config = dict(
    qk_norm=False,
    attn_scale=0.125,
    tie_embeddings=False,
    init_std_o=0.0,
    beta2=0.98,
    weight_decay=0.17,
    steps=6051,
)
Each number is 50 + 15 x the weight over its row's rms, rounded and kept within 0 to 99. Layers, rows and columns count from 0. The size before them is the row's rms in percent of the matrix's.

# layer 4 MLP gate, 1280x320, rms 0.0371, rows 0-87, columns 160-239
121:56 61 56 47 16 42 42 42 35 52 42 78 61 55 51 59 76 45 65 57 19 68 17 58 43 33 49 62 51 42 53 60 33 69 48 59 41 41 44 25 55 43 32 33 69 20 33 74 72 27 50 47 49 21 48 60 50 57 50 39 51 42 50 34 33 71 61 69 60 34 35 55 46 39 37 84 35 32 47 52
097:50 32 30 37 74 69 57 54 85 48 60 28 40 51 42 44 81 55 35 36 52 43 70 53 59 66 19 35 42 48 66 40 48 65 62 41 61 57 37 72 70 69 49 41 43 36 62 55 44 58 70 45 45 38 28 53 54 28 76 40 57 33 40 53 41 48 75 47 68 56 37 36 69 54 55 26 42 45 20 31
098:42 45 34 40 50 45 77 50 28 19 34 33 50 28 43 39 53 52 42 92 99 32 47 65 52 44 33 50 67 40 50 35 35 06 53 49 47 40 51 46 52 56 23 45 60 65 49 47 56 55 48 54 49 38 63 72 55 33 36 39 67 61 18 22 34 66 80 39 82 56 71 51 61 54 50 51 20 73 54 47
097:97 48 82 61 27 21 65 35 62 44 51 31 44 32 51 86 34 45 73 63 52 59 58 58 30 50 52 57 31 38 63 60 65 42 51 40 48 54 62 25 51 13 60 51 45 49 68 59 62 54 44 34 79 65 43 69 28 47 65 43 68 50 60 75 43 60 44 48 40 44 70 36 47 54 51 38 68 56 53 53
100:62 41 52 72 36 27 45 57 50 53 49 53 61 67 43 44 67 52 64 68 58 94 55 55 38 44 16 47 64 48 42 51 70 65 50 66 68 53 50 76 34 43 55 64 50 58 44 39 20 67 62 76 64 36 45 52 22 49 75 65 43 55 38 35 59 48 63 43 51 57 33 53 49 47 56 63 35 53 29 83
113:38 43 48 26 30 50 67 37 58 20 45 20 44 27 46 45 65 49 45 43 45 35 56 37 58 40 52 51 52 46 67 59 52 46 47 19 41 29 20 69 81 58 61 69 45 46 46 49 52 53 62 37 23 33 48 45 51 61 31 31 63 65 70 71 32 43 67 63 72 68 41 67 23 28 43 35 37 51 31 38
096:64 44 17 52 00 25 86 57 59 77 72 37 37 25 48 39 60 56 34 47 66 35 45 65 70 52 55 32 59 20 48 59 62 51 62 61 67 64 59 49 58 24 38 46 47 13 46 48 42 30 19 53 61 42 36 45 48 70 55 59 55 66 61 15 69 25 35 77 73 31 58 37 49 56 45 29 60 60 51 42
090:22 83 50 49 77 40 81 38 58 51 58 43 50 64 68 60 37 47 39 47 34 36 44 68 52 57 49 66 71 08 49 55 57 44 41 53 49 71 50 41 50 72 61 30 44 38 57 40 30 39 40 42 25 56 77 74 36 76 38 64 50 56 51 67 53 27 47 51 44 90 44 65 23 35 47 55 62 25 75 75
103:48 55 60 20 44 44 28 64 62 46 32 38 57 73 52 78 24 64 48 26 56 53 57 43 68 54 41 19 55 41 32 42 59 64 46 36 66 31 40 46 65 52 35 38 56 64 52 22 19 54 52 65 41 55 54 47 55 47 46 35 90 67 67 53 59 59 27 51 44 68 34 57 43 25 23 43 62 99 44 46
106:37 46 38 21 49 54 59 31 54 53 59 48 78 50 54 35 47 47 46 65 58 50 38 49 45 51 44 58 61 42 36 56 53 23 28 54 42 79 47 65 46 42 49 67 42 70 75 49 49 54 56 58 43 47 47 50 53 43 50 35 66 43 29 29 44 38 75 66 46 46 47 44 58 71 86 32 24 52 27 73
087:43 06 66 30 60 52 50 42 55 44 68 66 49 68 72 70 55 59 76 28 61 55 65 37 64 69 30 45 08 74 50 72 52 58 33 64 63 81 53 42 51 50 30 18 51 55 43 57 57 38 43 53 61 66 52 27 63 33 47 59 43 62 37 35 44 64 64 57 42 61 28 40 84 95 37 71 66 18 53 57
112:45 48 46 60 57 44 37 44 45 25 60 57 63 67 73 58 57 65 32 51 46 47 42 46 39 29 31 41 32 33 58 63 23 52 39 60 54 87 33 43 74 42 38 69 35 44 59 56 54 50 38 16 65 25 63 60 54 67 42 56 51 46 45 27 43 40 65 44 75 61 48 58 56 48 29 30 42 47 46 44
095:49 60 55 51 53 78 57 52 30 46 44 45 55 94 51 45 35 19 58 38 54 52 43 67 43 48 28 34 58 45 39 60 54 34 34 44 52 55 40 51 43 39 30 42 66 40 56 57 41 45 65 59 42 14 56 51 60 30 43 41 46 54 29 66 43 33 36 29 43 29 52 77 66 57 68 46 50 67 53 29
090:45 55 61 39 46 36 50 63 50 47 44 51 27 45 37 58 36 40 46 26 55 48 57 54 59 41 81 37 64 31 72 48 30 73 70 53 59 12 55 66 51 36 47 52 43 61 57 19 29 41 72 42 50 75 54 48 59 36 53 65 51 47 32 59 32 59 69 39 71 53 63 56 30 82 66 25 66 51 43 44
089:60 51 31 33 60 53 37 35 55 95 50 40 46 47 43 04 65 69 52 71 18 71 44 34 49 55 41 47 69 74 40 49 56 79 40 58 40 41 80 72 59 46 53 64 54 49 39 59 38 29 33 50 26 50 54 44 37 44 62 44 45 61 56 75 36 40 36 51 79 58 46 48 55 35 44 62 66 77 35 61
086:54 20 41 50 63 42 47 56 86 17 60 59 38 24 56 42 52 43 48 35 65 62 72 37 22 57 39 42 19 47 54 77 49 60 64 65 43 54 50 71 56 38 30 56 39 32 59 43 58 30 70 80 52 57 35 32 44 32 73 44 28 42 36 09 52 42 57 35 64 48 60 52 66 63 56 51 42 40 74 71
104:59 56 54 16 34 41 21 46 55 79 54 29 67 30 54 35 44 47 36 35 59 57 36 47 53 39 75 39 67 52 50 64 63 45 57 30 40 55 28 68 49 43 49 58 20 47 61 25 35 45 45 11 62 49 24 36 32 55 54 45 52 43 47 29 54 76 71 48 46 56 40 45 23 47 47 52 42 58 41 70
127:58 50 55 39 54 36 63 48 59 55 46 35 21 32 67 70 58 79 44 76 52 67 49 27 47 52 48 63 10 23 78 37 36 80 53 50 46 42 64 38 59 54 43 56 51 53 56 47 67 37 54 26 72 60 69 54 54 37 58 62 69 45 68 36 59 69 40 57 50 77 83 31 49 47 55 69 67 40 50 49
100:36 20 49 20 66 33 52 42 34 51 59 52 57 58 59 41 68 58 67 50 26 64 26 69 24 46 33 53 57 74 73 62 61 59 70 42 67 24 51 66 54 41 37 61 26 50 45 22 56 43 48 29 56 50 19 63 11 76 70 56 67 69 25 27 51 53 43 44 45 34 31 19 35 52 46 64 53 37 67 55
098:52 41 48 56 55 19 42 72 32 53 62 35 60 70 50 63 49 45 59 63 57 60 47 30 48 40 43 53 52 37 44 41 45 49 33 65 33 40 53 72 63 67 35 47 17 45 32 41 43 64 61 60 60 58 54 52 51 96 40 21 43 36 53 57 76 39 32 66 56 48 71 57 45 49 58 71 51 55 57 59
072:60 72 48 57 66 38 32 66 64 31 50 57 54 62 51 67 48 56 45 49 65 65 54 47 60 60 53 57 80 51 34 54 36 61 22 61 48 79 69 40 66 42 23 73 51 51 42 78 64 27 35 67 38 77 36 58 44 51 46 37 27 55 38 50 49 68 52 51 56 57 52 59 62 85 55 52 61 48 63 65
120:56 25 67 58 67 69 63 34 59 24 63 66 50 19 50 78 62 58 38 63 60 65 54 39 58 66 39 57 59 35 53 54 44 48 38 66 60 56 54 33 33 63 67 64 60 50 47 80 47 29 32 29 16 47 45 44 68 40 54 21 59 49 41 24 49 51 57 75 41 44 58 33 46 27 24 43 67 52 52 58
080:47 59 58 59 68 27 34 45 40 32 36 61 61 27 33 44 43 51 54 35 26 84 57 52 49 64 27 42 49 91 64 36 66 55 50 75 45 57 54 66 61 58 27 47 28 63 49 56 54 49 51 32 35 49 59 49 42 70 45 61 43 12 66 39 65 36 38 40 93 45 57 46 54 58 47 57 58 34 68 88
110:63 34 72 45 38 50 65 38 12 51 71 27 43 40 34 45 51 51 46 61 55 31 52 56 48 52 40 60 28 56 52 45 66 45 53 26 32 50 63 68 26 55 47 49 69 65 28 61 56 52 55 43 64 32 37 48 47 51 78 54 57 63 59 42 44 53 62 76 34 62 57 47 41 58 49 53 45 85 31 44
094:38 70 60 36 55 67 43 39 56 62 47 56 64 43 34 39 41 60 44 42 41 39 70 63 51 59 39 45 50 53 41 53 37 48 53 58 59 81 23 49 31 82 55 37 44 27 58 64 34 78 48 88 70 38 90 49 56 48 41 44 77 45 43 54 50 46 78 32 49 44 46 52 87 31 24 22 46 26 61 52
098:47 41 65 36 77 52 32 67 25 74 66 79 57 58 37 59 55 58 60 61 51 46 33 47 55 25 67 39 42 61 21 52 12 53 36 67 69 37 74 45 45 62 47 37 56 51 37 42 31 58 50 71 29 61 49 78 46 44 43 39 29 53 40 46 65 26 63 67 27 61 48 57 49 69 48 59 66 28 60 71
098:41 52 60 42 90 66 41 43 62 42 52 60 69 74 46 61 58 26 41 53 53 52 25 71 28 43 33 46 52 67 41 32 49 36 51 74 44 73 38 35 51 78 74 19 35 61 68 47 60 71 52 57 57 58 54 41 64 55 56 60 48 51 41 47 73 38 66 50 65 43 31 45 76 34 43 37 69 51 70 22
104:70 54 30 29 43 41 47 60 28 06 53 44 64 66 60 56 77 50 74 30 49 30 55 46 41 45 36 47 56 63 36 47 43 36 58 38 58 23 28 48 57 52 36 66 46 48 54 28 50 55 39 52 71 33 29 33 46 61 45 53 63 35 31 41 58 60 52 13 16 50 35 53 54 66 43 72 40 46 27 14
110:35 39 48 11 62 50 50 45 22 52 58 21 75 65 57 60 68 62 42 37 40 20 24 38 70 42 40 47 89 79 53 58 44 37 51 46 56 22 45 73 27 31 59 47 42 57 52 59 63 62 58 67 55 24 83 52 53 84 47 35 60 14 24 52 53 42 33 67 54 38 38 43 48 55 62 39 42 46 72 21
085:55 55 69 37 47 28 24 56 64 59 84 54 35 32 27 57 58 38 48 45 34 62 42 52 56 67 16 44 66 48 39 62 69 35 30 51 61 28 35 51 49 34 48 57 66 40 63 58 69 48 53 49 49 69 50 56 53 48 60 45 44 44 58 41 64 52 49 48 55 40 58 45 45 53 38 20 76 46 56 49
094:54 50 56 41 55 26 40 26 49 40 66 69 50 46 31 63 60 59 58 58 49 76 51 50 58 67 51 42 49 24 36 34 57 35 52 73 26 39 51 27 40 56 43 43 37 56 65 54 30 30 48 55 52 62 60 13 66 64 49 60 37 28 63 67 35 23 54 55 32 62 66 76 37 48 21 48 66 40 54 32
092:28 61 61 50 64 59 56 33 66 52 43 47 62 70 69 24 76 25 39 85 55 65 42 61 43 78 46 67 83 55 71 58 75 55 57 49 28 40 38 46 62 58 62 49 36 67 75 53 48 28 53 96 21 52 54 52 64 54 27 51 46 40 52 77 48 60 59 58 53 67 49 60 33 39 45 40 43 26 46 77
093:43 41 41 36 45 37 35 66 62 75 65 28 25 60 64 66 52 27 49 67 43 36 60 93 42 53 46 43 61 47 28 41 39 51 36 25 45 91 54 52 52 52 51 46 32 36 63 35 30 48 56 40 43 59 30 33 69 56 14 60 59 55 92 30 60 53 12 56 75 52 54 63 58 44 51 53 62 33 37 47
097:61 47 43 67 42 43 70 32 85 84 53 37 44 38 35 43 55 69 63 48 35 32 54 20 68 29 44 35 24 55 49 61 41 80 66 66 47 77 59 34 87 55 60 30 66 10 57 32 47 37 61 47 60 50 54 57 60 22 52 44 56 45 50 61 38 32 33 49 25 43 38 50 52 34 40 61 66 69 51 51
094:53 62 44 26 59 55 63 49 35 39 61 18 41 67 62 51 33 64 67 34 72 32 48 65 61 56 21 44 57 70 55 63 67 45 54 89 55 68 62 49 31 48 75 25 48 67 63 63 37 27 47 48 69 46 69 43 76 09 47 71 66 45 55 63 57 58 52 51 79 36 74 63 48 34 52 43 73 31 46 66
096:45 62 72 62 77 57 48 63 19 44 57 49 66 58 51 54 56 37 55 33 53 60 46 66 60 53 55 55 23 73 57 67 36 56 32 54 46 61 48 54 49 53 71 57 39 28 38 65 90 59 37 35 63 47 54 65 58 58 40 54 37 74 73 55 60 67 38 41 41 48 61 30 65 47 60 73 57 68 77 63
088:49 54 34 69 26 50 54 68 60 47 66 63 37 65 58 44 25 78 42 48 61 64 63 43 68 24 49 24 70 55 41 34 44 47 40 47 51 51 60 62 51 32 31 36 73 43 16 57 68 56 31 34 69 37 35 52 63 41 38 65 69 65 51 56 50 60 78 63 49 39 49 61 44 54 38 44 62 48 51 44
110:52 45 31 20 74 55 11 64 55 53 41 57 64 35 36 58 58 36 43 68 23 52 23 44 40 68 79 47 48 37 33 64 69 34 42 55 42 51 36 30 48 58 26 61 76 88 59 32 44 63 43 71 47 50 44 53 46 41 67 75 54 24 29 49 47 68 73 54 47 47 50 42 47 29 30 16 80 36 65 45
100:46 53 61 48 55 65 50 38 66 53 68 46 57 41 30 50 41 39 52 38 59 33 54 76 25 35 31 15 51 32 66 36 75 37 76 38 58 40 45 25 56 55 55 44 61 56 60 67 47 78 33 47 21 63 53 69 49 62 63 38 57 51 51 55 46 51 52 56 42 56 62 47 27 68 74 20 45 71 71 51
107:63 37 52 31 45 47 43 72 58 61 77 71 73 64 64 28 55 26 47 35 09 46 66 69 59 53 52 34 49 34 56 51 51 34 48 71 46 59 47 52 43 49 32 55 66 54 29 49 43 44 40 35 65 46 58 49 45 46 56 45 50 77 61 53 76 20 70 42 26 59 41 51 27 54 64 54 56 20 80 38
095:58 52 66 53 70 56 36 44 52 52 45 46 21 69 19 41 55 48 38 60 62 53 19 76 23 50 46 64 55 38 46 27 72 33 55 63 37 37 53 40 45 67 47 36 28 75 53 71 18 37 68 87 53 44 37 53 60 53 28 28 39 76 61 66 70 48 71 60 62 68 72 75 78 54 63 66 53 33 39 47
091:73 42 29 72 51 59 74 56 54 49 59 46 44 45 68 52 19 53 43 46 40 58 54 27 72 51 43 73 55 70 66 42 52 59 49 40 29 46 55 46 80 78 48 45 60 55 47 31 40 53 35 45 59 49 55 32 39 75 23 53 63 48 60 45 54 36 33 73 26 44 79 40 62 42 61 27 27 73 50 34
093:37 54 30 48 34 13 35 80 63 55 42 49 27 46 38 51 65 61 81 54 64 45 36 83 51 36 35 32 24 57 46 38 52 63 48 42 69 38 42 97 44 54 43 68 54 29 35 86 03 33 62 43 35 50 54 36 22 39 67 25 52 39 23 33 50 40 39 45 44 33 33 48 36 50 64 56 40 64 55 28
082:36 56 49 59 54 06 16 40 63 53 30 52 60 44 36 49 47 35 76 55 44 66 44 60 39 35 61 26 44 39 78 50 51 63 61 46 22 53 53 41 18 50 27 58 42 46 67 46 52 20 69 54 62 73 46 63 60 36 74 75 65 37 41 81 49 62 58 45 78 38 41 64 53 26 64 46 66 56 51 58
078:27 45 58 54 30 85 77 75 67 67 18 50 36 77 56 71 44 41 74 29 62 96 33 64 38 23 66 49 44 50 62 47 56 63 42 63 41 61 79 55 44 67 63 44 46 61 71 47 51 65 53 39 39 34 35 80 62 43 43 55 40 22 90 52 45 62 72 31 32 49 44 47 38 56 59 66 82 57 59 54
121:42 33 53 30 34 52 27 40 70 36 34 59 36 57 37 54 46 61 35 65 56 92 16 39 18 21 35 61 46 66 28 69 81 76 44 43 64 46 62 49 23 66 39 53 43 49 54 35 52 61 35 35 44 19 59 42 42 60 67 52 46 47 54 39 71 61 24 57 68 97 38 47 14 47 56 69 42 67 45 74
085:24 33 22 10 55 43 34 76 51 63 23 18 60 49 31 50 59 38 48 81 70 42 41 58 48 77 63 63 28 49 50 36 47 51 22 60 42 44 26 20 56 58 39 44 56 41 59 36 51 59 32 45 43 26 49 47 44 55 85 21 65 54 53 54 77 75 34 59 43 50 53 46 51 20 80 45 49 60 68 35
112:54 23 64 19 66 48 32 75 72 51 42 51 23 29 63 41 60 47 39 43 80 58 75 36 61 74 30 06 46 37 51 51 41 57 39 38 33 50 47 58 63 57 48 54 27 22 44 24 47 63 30 57 53 31 64 49 40 14 42 67 27 53 31 51 36 70 83 44 64 58 62 32 64 39 31 45 32 44 30 36
082:53 25 40 61 59 30 53 57 31 35 75 35 62 38 43 29 50 22 76 70 52 66 62 45 57 45 36 08 24 29 71 56 68 46 81 59 36 49 78 36 76 34 60 60 51 46 68 46 40 69 45 58 32 51 53 57 54 77 65 17 47 52 42 38 41 44 40 50 38 52 49 44 37 45 68 67 49 60 68 37
103:53 65 35 42 99 47 88 68 46 40 47 60 50 40 40 27 51 32 60 56 74 52 28 54 31 38 15 58 70 47 38 40 54 55 45 08 45 34 34 33 26 42 43 78 50 36 48 39 50 71 34 39 65 23 30 48 54 69 25 25 33 16 62 49 30 73 34 42 54 46 58 53 40 42 39 40 55 40 13 80
099:11 46 65 33 50 23 46 60 25 46 40 27 60 38 59 51 38 84 70 44 52 26 86 51 57 49 50 27 41 40 46 56 31 73 54 43 44 56 36 35 61 63 52 28 65 60 68 47 34 46 79 53 46 57 43 64 47 46 39 43 84 59 35 46 20 40 38 65 53 23 65 45 37 39 74 61 49 54 25 43
082:60 84 49 55 48 42 64 43 69 46 60 60 66 58 54 61 74 37 62 41 57 53 27 62 58 49 19 34 40 51 46 55 60 36 32 27 28 30 32 59 65 54 35 73 71 66 47 56 32 60 62 58 65 42 59 55 30 70 18 46 35 54 28 55 36 57 31 69 44 52 45 52 46 63 51 36 45 56 46 56
089:71 74 44 47 58 56 51 13 61 58 36 70 74 31 46 27 41 61 42 45 42 48 45 52 66 46 65 62 39 59 52 52 76 66 48 82 41 67 60 34 56 62 59 54 32 79 80 57 28 36 56 40 56 38 57 59 61 20 62 42 73 50 52 41 53 55 28 50 64 53 38 50 61 47 65 27 64 35 68 79
109:34 45 46 64 44 20 69 29 45 71 46 37 49 26 17 38 50 49 62 42 35 45 68 50 59 41 51 51 50 34 60 62 44 37 43 65 34 49 48 30 43 52 37 51 40 47 44 68 37 34 80 39 67 41 32 49 43 37 51 30 65 28 61 53 49 49 32 66 38 56 04 25 55 17 39 30 63 46 37 56
121:49 58 29 57 42 34 23 62 46 53 53 51 33 38 67 62 63 72 44 32 41 39 36 78 83 18 52 62 31 32 69 36 64 43 49 53 63 46 18 33 29 52 45 34 40 56 57 47 45 60 45 30 37 60 73 40 52 74 42 42 57 40 34 50 61 69 61 59 55 79 42 57 41 27 51 23 67 23 50 51
104:49 40 60 27 33 43 55 61 82 68 54 48 58 65 80 43 55 21 50 46 54 28 55 57 45 50 54 52 25 40 77 38 66 36 38 52 39 47 70 52 40 64 00 68 79 38 38 29 73 51 40 38 47 43 56 39 50 47 09 60 44 71 66 40 46 63 50 44 71 45 16 74 53 41 59 67 40 78 86 29
092:33 71 77 47 45 54 17 64 63 49 30 75 67 56 51 37 36 64 62 36 54 64 48 35 55 49 51 26 39 45 67 69 51 77 57 28 73 23 93 28 50 17 17 55 23 48 57 69 41 39 53 48 78 33 46 47 35 40 46 39 82 49 45 41 50 57 29 45 27 43 25 47 40 46 63 66 41 39 52 67
082:45 79 67 41 64 54 59 66 52 34 51 58 43 66 78 62 55 37 47 26 38 58 32 68 36 48 74 70 49 45 32 57 32 42 51 48 44 50 79 52 57 64 57 66 21 34 66 57 33 65 52 50 52 58 64 45 44 72 67 14 52 56 50 43 58 60 45 65 56 34 52 57 56 36 62 72 47 14 36 46
115:55 50 59 59 56 52 48 55 84 41 49 38 38 77 61 78 47 21 59 45 43 69 29 63 30 47 62 35 67 50 38 41 72 50 36 81 70 41 65 52 61 47 37 58 43 54 68 29 66 70 57 64 23 32 55 51 45 43 23 35 40 15 19 30 53 59 37 56 82 82 20 59 48 29 26 46 72 25 39 51
100:59 39 47 48 41 26 38 75 52 10 60 36 63 49 46 57 29 26 46 46 54 38 73 33 43 41 59 37 66 49 42 59 34 36 68 69 46 31 39 59 51 58 36 57 64 39 49 49 64 30 63 39 50 68 37 68 59 78 63 26 49 69 35 55 33 25 57 23 75 55 62 53 55 56 27 27 59 67 61 24
107:42 16 56 45 47 47 34 46 51 35 67 50 31 40 48 41 46 69 43 36 40 26 72 36 59 59 28 51 22 50 41 27 65 34 57 60 45 42 36 52 56 48 21 40 58 44 47 61 53 54 78 39 22 24 50 29 46 31 36 44 61 50 40 57 39 27 48 60 33 36 70 72 51 73 73 42 55 74 17 44
092:49 38 36 46 43 79 54 37 40 77 33 65 60 55 38 38 57 72 51 50 60 61 38 62 33 22 50 50 46 42 46 45 57 48 60 56 91 48 55 25 48 72 18 64 43 74 46 45 31 57 47 49 26 30 64 63 38 53 65 49 63 44 30 48 61 33 34 66 46 81 67 32 37 57 70 73 73 49 62 67
085:60 38 37 59 52 53 49 34 60 53 48 19 53 75 45 43 26 39 40 60 62 60 43 64 13 72 74 41 35 43 31 45 64 53 67 58 83 35 40 39 56 50 59 29 45 66 55 58 59 39 34 41 91 54 45 41 44 49 41 17 49 57 57 39 68 57 49 62 28 32 57 48 81 29 35 55 38 25 48 36
081:43 20 66 48 71 70 58 35 65 77 19 56 33 39 32 60 38 38 55 40 46 64 69 58 53 56 58 31 34 38 56 49 45 42 62 78 54 67 42 40 45 46 31 28 60 31 30 37 53 52 55 27 62 59 68 46 39 68 24 37 63 27 60 70 31 50 25 58 61 45 45 64 36 39 55 67 40 38 60 65
086:45 32 54 56 64 40 40 70 57 58 56 39 46 55 54 51 40 42 75 26 45 44 68 42 58 39 61 46 12 75 37 55 56 75 45 48 72 50 39 25 34 67 43 50 49 51 64 40 29 24 38 49 02 48 40 50 36 54 58 60 55 64 31 44 46 47 49 61 62 28 52 54 63 40 53 39 28 55 52 83
106:36 54 47 44 67 33 33 50 58 47 47 42 43 58 46 60 29 29 80 65 43 63 78 48 33 47 24 37 44 34 42 76 33 99 68 23 53 62 60 36 63 33 58 21 42 45 57 39 45 56 52 57 43 52 44 45 18 45 57 40 47 41 27 73 51 45 59 82 73 77 33 55 13 49 50 64 52 42 80 50
083:32 27 49 56 58 24 61 48 47 43 74 55 56 49 57 40 51 74 43 59 55 71 51 42 47 29 49 33 59 45 66 47 37 64 69 48 49 60 38 64 45 40 30 67 66 57 71 58 17 56 69 61 45 64 45 48 28 50 62 66 53 65 33 53 71 34 59 50 67 58 37 27 58 49 56 28 57 50 54 49
096:50 09 38 54 58 42 43 46 64 58 52 80 50 41 65 68 37 61 42 62 49 51 56 45 48 24 52 26 40 55 42 35 42 58 53 64 46 61 55 57 67 51 21 60 54 65 65 52 31 34 67 59 44 48 36 43 26 43 85 60 34 24 34 44 55 35 40 49 44 28 40 50 76 42 38 40 55 59 47 64
118:63 56 42 51 76 52 51 38 44 40 35 37 68 58 44 46 69 81 60 62 45 56 18 64 57 67 35 46 67 25 44 50 49 23 39 54 33 31 55 54 46 57 63 71 37 50 54 83 49 55 29 44 44 41 50 70 75 26 43 40 28 38 71 43 49 34 28 51 56 62 55 51 58 56 65 40 54 49 47 81
118:72 35 41 28 41 66 41 78 34 43 42 63 32 46 30 58 43 48 55 37 47 53 35 59 41 64 47 45 45 52 35 35 68 46 44 36 37 38 49 57 67 34 47 42 62 53 41 63 55 41 26 32 19 33 27 42 36 18 42 44 32 83 64 41 35 63 80 34 39 72 32 34 33 56 58 79 52 66 22 76
088:64 41 45 24 37 51 38 70 58 62 46 34 63 57 39 32 60 64 67 31 64 44 44 34 62 41 47 53 53 46 44 58 70 74 69 49 61 49 47 52 22 49 26 38 56 58 66 18 71 53 62 72 83 52 29 69 34 34 47 61 63 31 26 65 37 67 38 47 38 45 33 27 48 34 48 57 43 39 60 70
109:29 58 44 45 31 43 56 47 52 03 27 64 67 38 35 40 41 42 44 28 39 67 46 59 36 46 34 59 28 42 43 43 58 30 54 53 24 93 68 50 68 42 71 59 39 42 56 76 50 26 55 32 50 50 38 15 47 53 68 32 42 27 61 40 29 74 59 41 78 43 15 63 30 59 56 34 45 74 49 43
082:18 41 54 65 70 48 48 36 45 60 56 58 60 39 46 62 63 51 60 53 27 69 22 27 42 59 53 57 35 44 60 50 23 53 56 29 58 71 56 84 68 54 54 55 63 68 64 33 70 63 07 52 40 35 33 50 51 55 46 45 40 32 50 26 30 40 47 27 59 51 54 22 83 71 54 58 51 35 63 50
098:51 37 76 25 42 57 63 58 63 58 40 16 77 50 33 65 49 73 50 41 08 82 33 35 46 38 11 66 59 45 57 43 70 50 46 49 63 73 42 62 49 60 51 47 45 82 55 48 40 67 57 41 51 46 56 63 36 43 57 39 50 58 16 17 46 46 55 48 26 67 20 42 64 26 37 34 35 20 52 49
087:44 57 86 45 60 39 79 30 47 57 63 34 26 56 35 52 58 46 52 26 21 76 45 82 49 70 45 25 62 41 64 43 64 61 63 51 49 60 68 85 65 59 49 58 47 56 65 56 26 74 51 47 30 43 37 44 43 31 41 53 45 69 52 62 66 84 67 58 33 50 38 66 65 62 63 78 51 65 34 57
106:57 26 58 48 56 57 44 38 42 51 46 40 59 54 50 68 14 35 42 56 59 44 48 32 30 36 42 24 51 48 29 64 22 39 18 58 61 31 42 58 29 35 16 35 48 31 55 37 46 64 50 58 53 39 37 53 53 47 64 40 61 27 24 65 79 69 51 70 44 50 34 66 67 55 37 61 85 67 36 31
119:46 60 47 53 13 40 64 32 67 27 42 48 34 45 55 52 60 43 42 45 61 40 61 58 53 46 47 38 51 19 55 53 33 49 35 59 42 30 79 53 48 27 18 35 76 85 54 63 73 67 49 58 40 27 23 34 22 23 50 29 54 41 66 58 68 67 49 67 37 51 41 59 61 37 38 56 70 63 59 80
100:57 43 59 46 53 53 63 43 42 67 31 52 73 54 42 58 46 47 83 61 69 58 52 60 58 36 77 47 35 49 60 74 49 32 41 54 26 33 53 50 38 49 61 70 33 38 39 62 40 52 59 37 57 53 26 37 46 45 28 65 43 44 61 51 51 45 64 74 43 49 48 59 21 48 64 45 31 47 49 45
133:43 46 60 38 38 32 61 54 41 76 52 20 31 23 49 82 21 59 59 49 42 51 25 59 25 29 54 36 42 58 36 49 48 37 46 76 43 48 53 60 61 43 46 54 36 44 44 54 60 53 67 59 72 58 37 50 52 21 43 45 28 24 63 55 56 49 32 40 56 60 43 43 69 67 32 68 48 61 73 47
092:57 55 44 34 68 55 29 81 52 24 56 44 49 42 25 50 16 57 50 29 38 03 59 78 60 47 14 73 53 33 54 52 30 26 46 48 43 50 31 39 77 65 64 55 61 80 42 54 75 69 53 43 26 46 55 42 58 40 57 64 63 34 22 73 27 43 58 36 50 57 56 42 32 38 36 32 60 63 67 23
108:65 67 48 49 47 51 36 38 78 49 56 58 53 41 44 40 85 59 52 61 48 78 15 37 49 34 57 35 39 50 53 50 75 47 36 64 55 61 61 64 26 40 47 66 35 52 55 32 41 26 49 41 69 39 55 48 44 52 43 75 37 50 52 80 88 60 53 26 44 48 35 49 55 51 43 39 99 52 33 77
094:28 58 47 55 49 61 49 57 37 35 66 44 35 77 13 39 62 26 46 53 85 34 24 57 45 55 68 50 79 32 28 29 35 12 65 36 66 63 28 50 69 77 62 67 75 51 23 82 74 64 67 56 49 43 51 55 68 53 49 30 51 52 54 68 26 54 64 41 43 54 59 50 34 57 29 37 73 49 41 53
100:36 62 66 43 51 44 39 50 55 64 64 44 77 53 31 48 40 28 51 78 66 38 52 55 37 49 30 84 15 42 58 43 41 43 18 61 54 66 43 82 42 35 50 67 43 83 70 45 65 43 43 45 29 52 51 64 53 36 87 51 79 54 51 50 57 49 57 33 31 59 51 54 35 17 53 43 51 54 54 17
124:46 26 66 36 68 67 63 50 44 29 47 69 34 57 58 83 58 27 38 45 40 46 41 40 50 87 45 57 50 31 44 42 50 44 52 44 81 20 60 56 59 41 45 76 52 51 48 51 54 66 28 44 53 40 80 32 56 24 39 39 51 51 51 59 54 27 49 51 52 59 37 50 33 65 58 55 46 72 28 73
087:57 43 54 71 55 55 80 62 26 37 43 30 37 37 50 73 64 43 64 64 69 47 63 08 24 42 57 53 48 51 50 66 52 37 40 37 18 58 58 48 54 11 59 07 52 45 68 26 06 71 59 30 74 54 27 40 67 55 48 74 30 49 55 43 42 74 42 36 29 43 49 32 54 55 47 38 37 55 45 36
097:64 48 31 37 64 32 43 68 39 47 56 42 62 82 73 43 48 47 42 61 83 38 40 29 47 61 40 43 62 47 66 57 51 51 39 46 61 31 64 28 50 46 33 18 22 55 70 64 54 39 43 63 35 40 50 57 36 32 54 53 49 46 63 38 31 56 73 75 61 54 40 40 57 54 56 61 76 34 36 60
104:60 53 68 62 56 03 55 46 43 63 15 54 21 46 59 67 50 58 36 45 44 72 42 17 66 57 64 64 57 57 50 53 55 73 42 35 75 29 61 56 41 66 23 86 38 44 70 24 67 41 47 55 52 36 66 45 25 35 53 45 58 31 51 30 44 64 15 35 39 39 78 45 48 46 52 68 49 63 30 63
103:43 45 74 31 49 48 51 45 38 79 51 77 64 52 30 47 57 46 36 64 61 37 16 59 34 55 54 50 20 25 50 42 53 74 68 36 43 44 61 40 18 47 32 42 59 58 60 65 64 46 64 53 69 20 38 57 66 35 58 77 33 25 49 13 34 74 68 42 43 27 27 53 47 60 44 54 46 44 54 61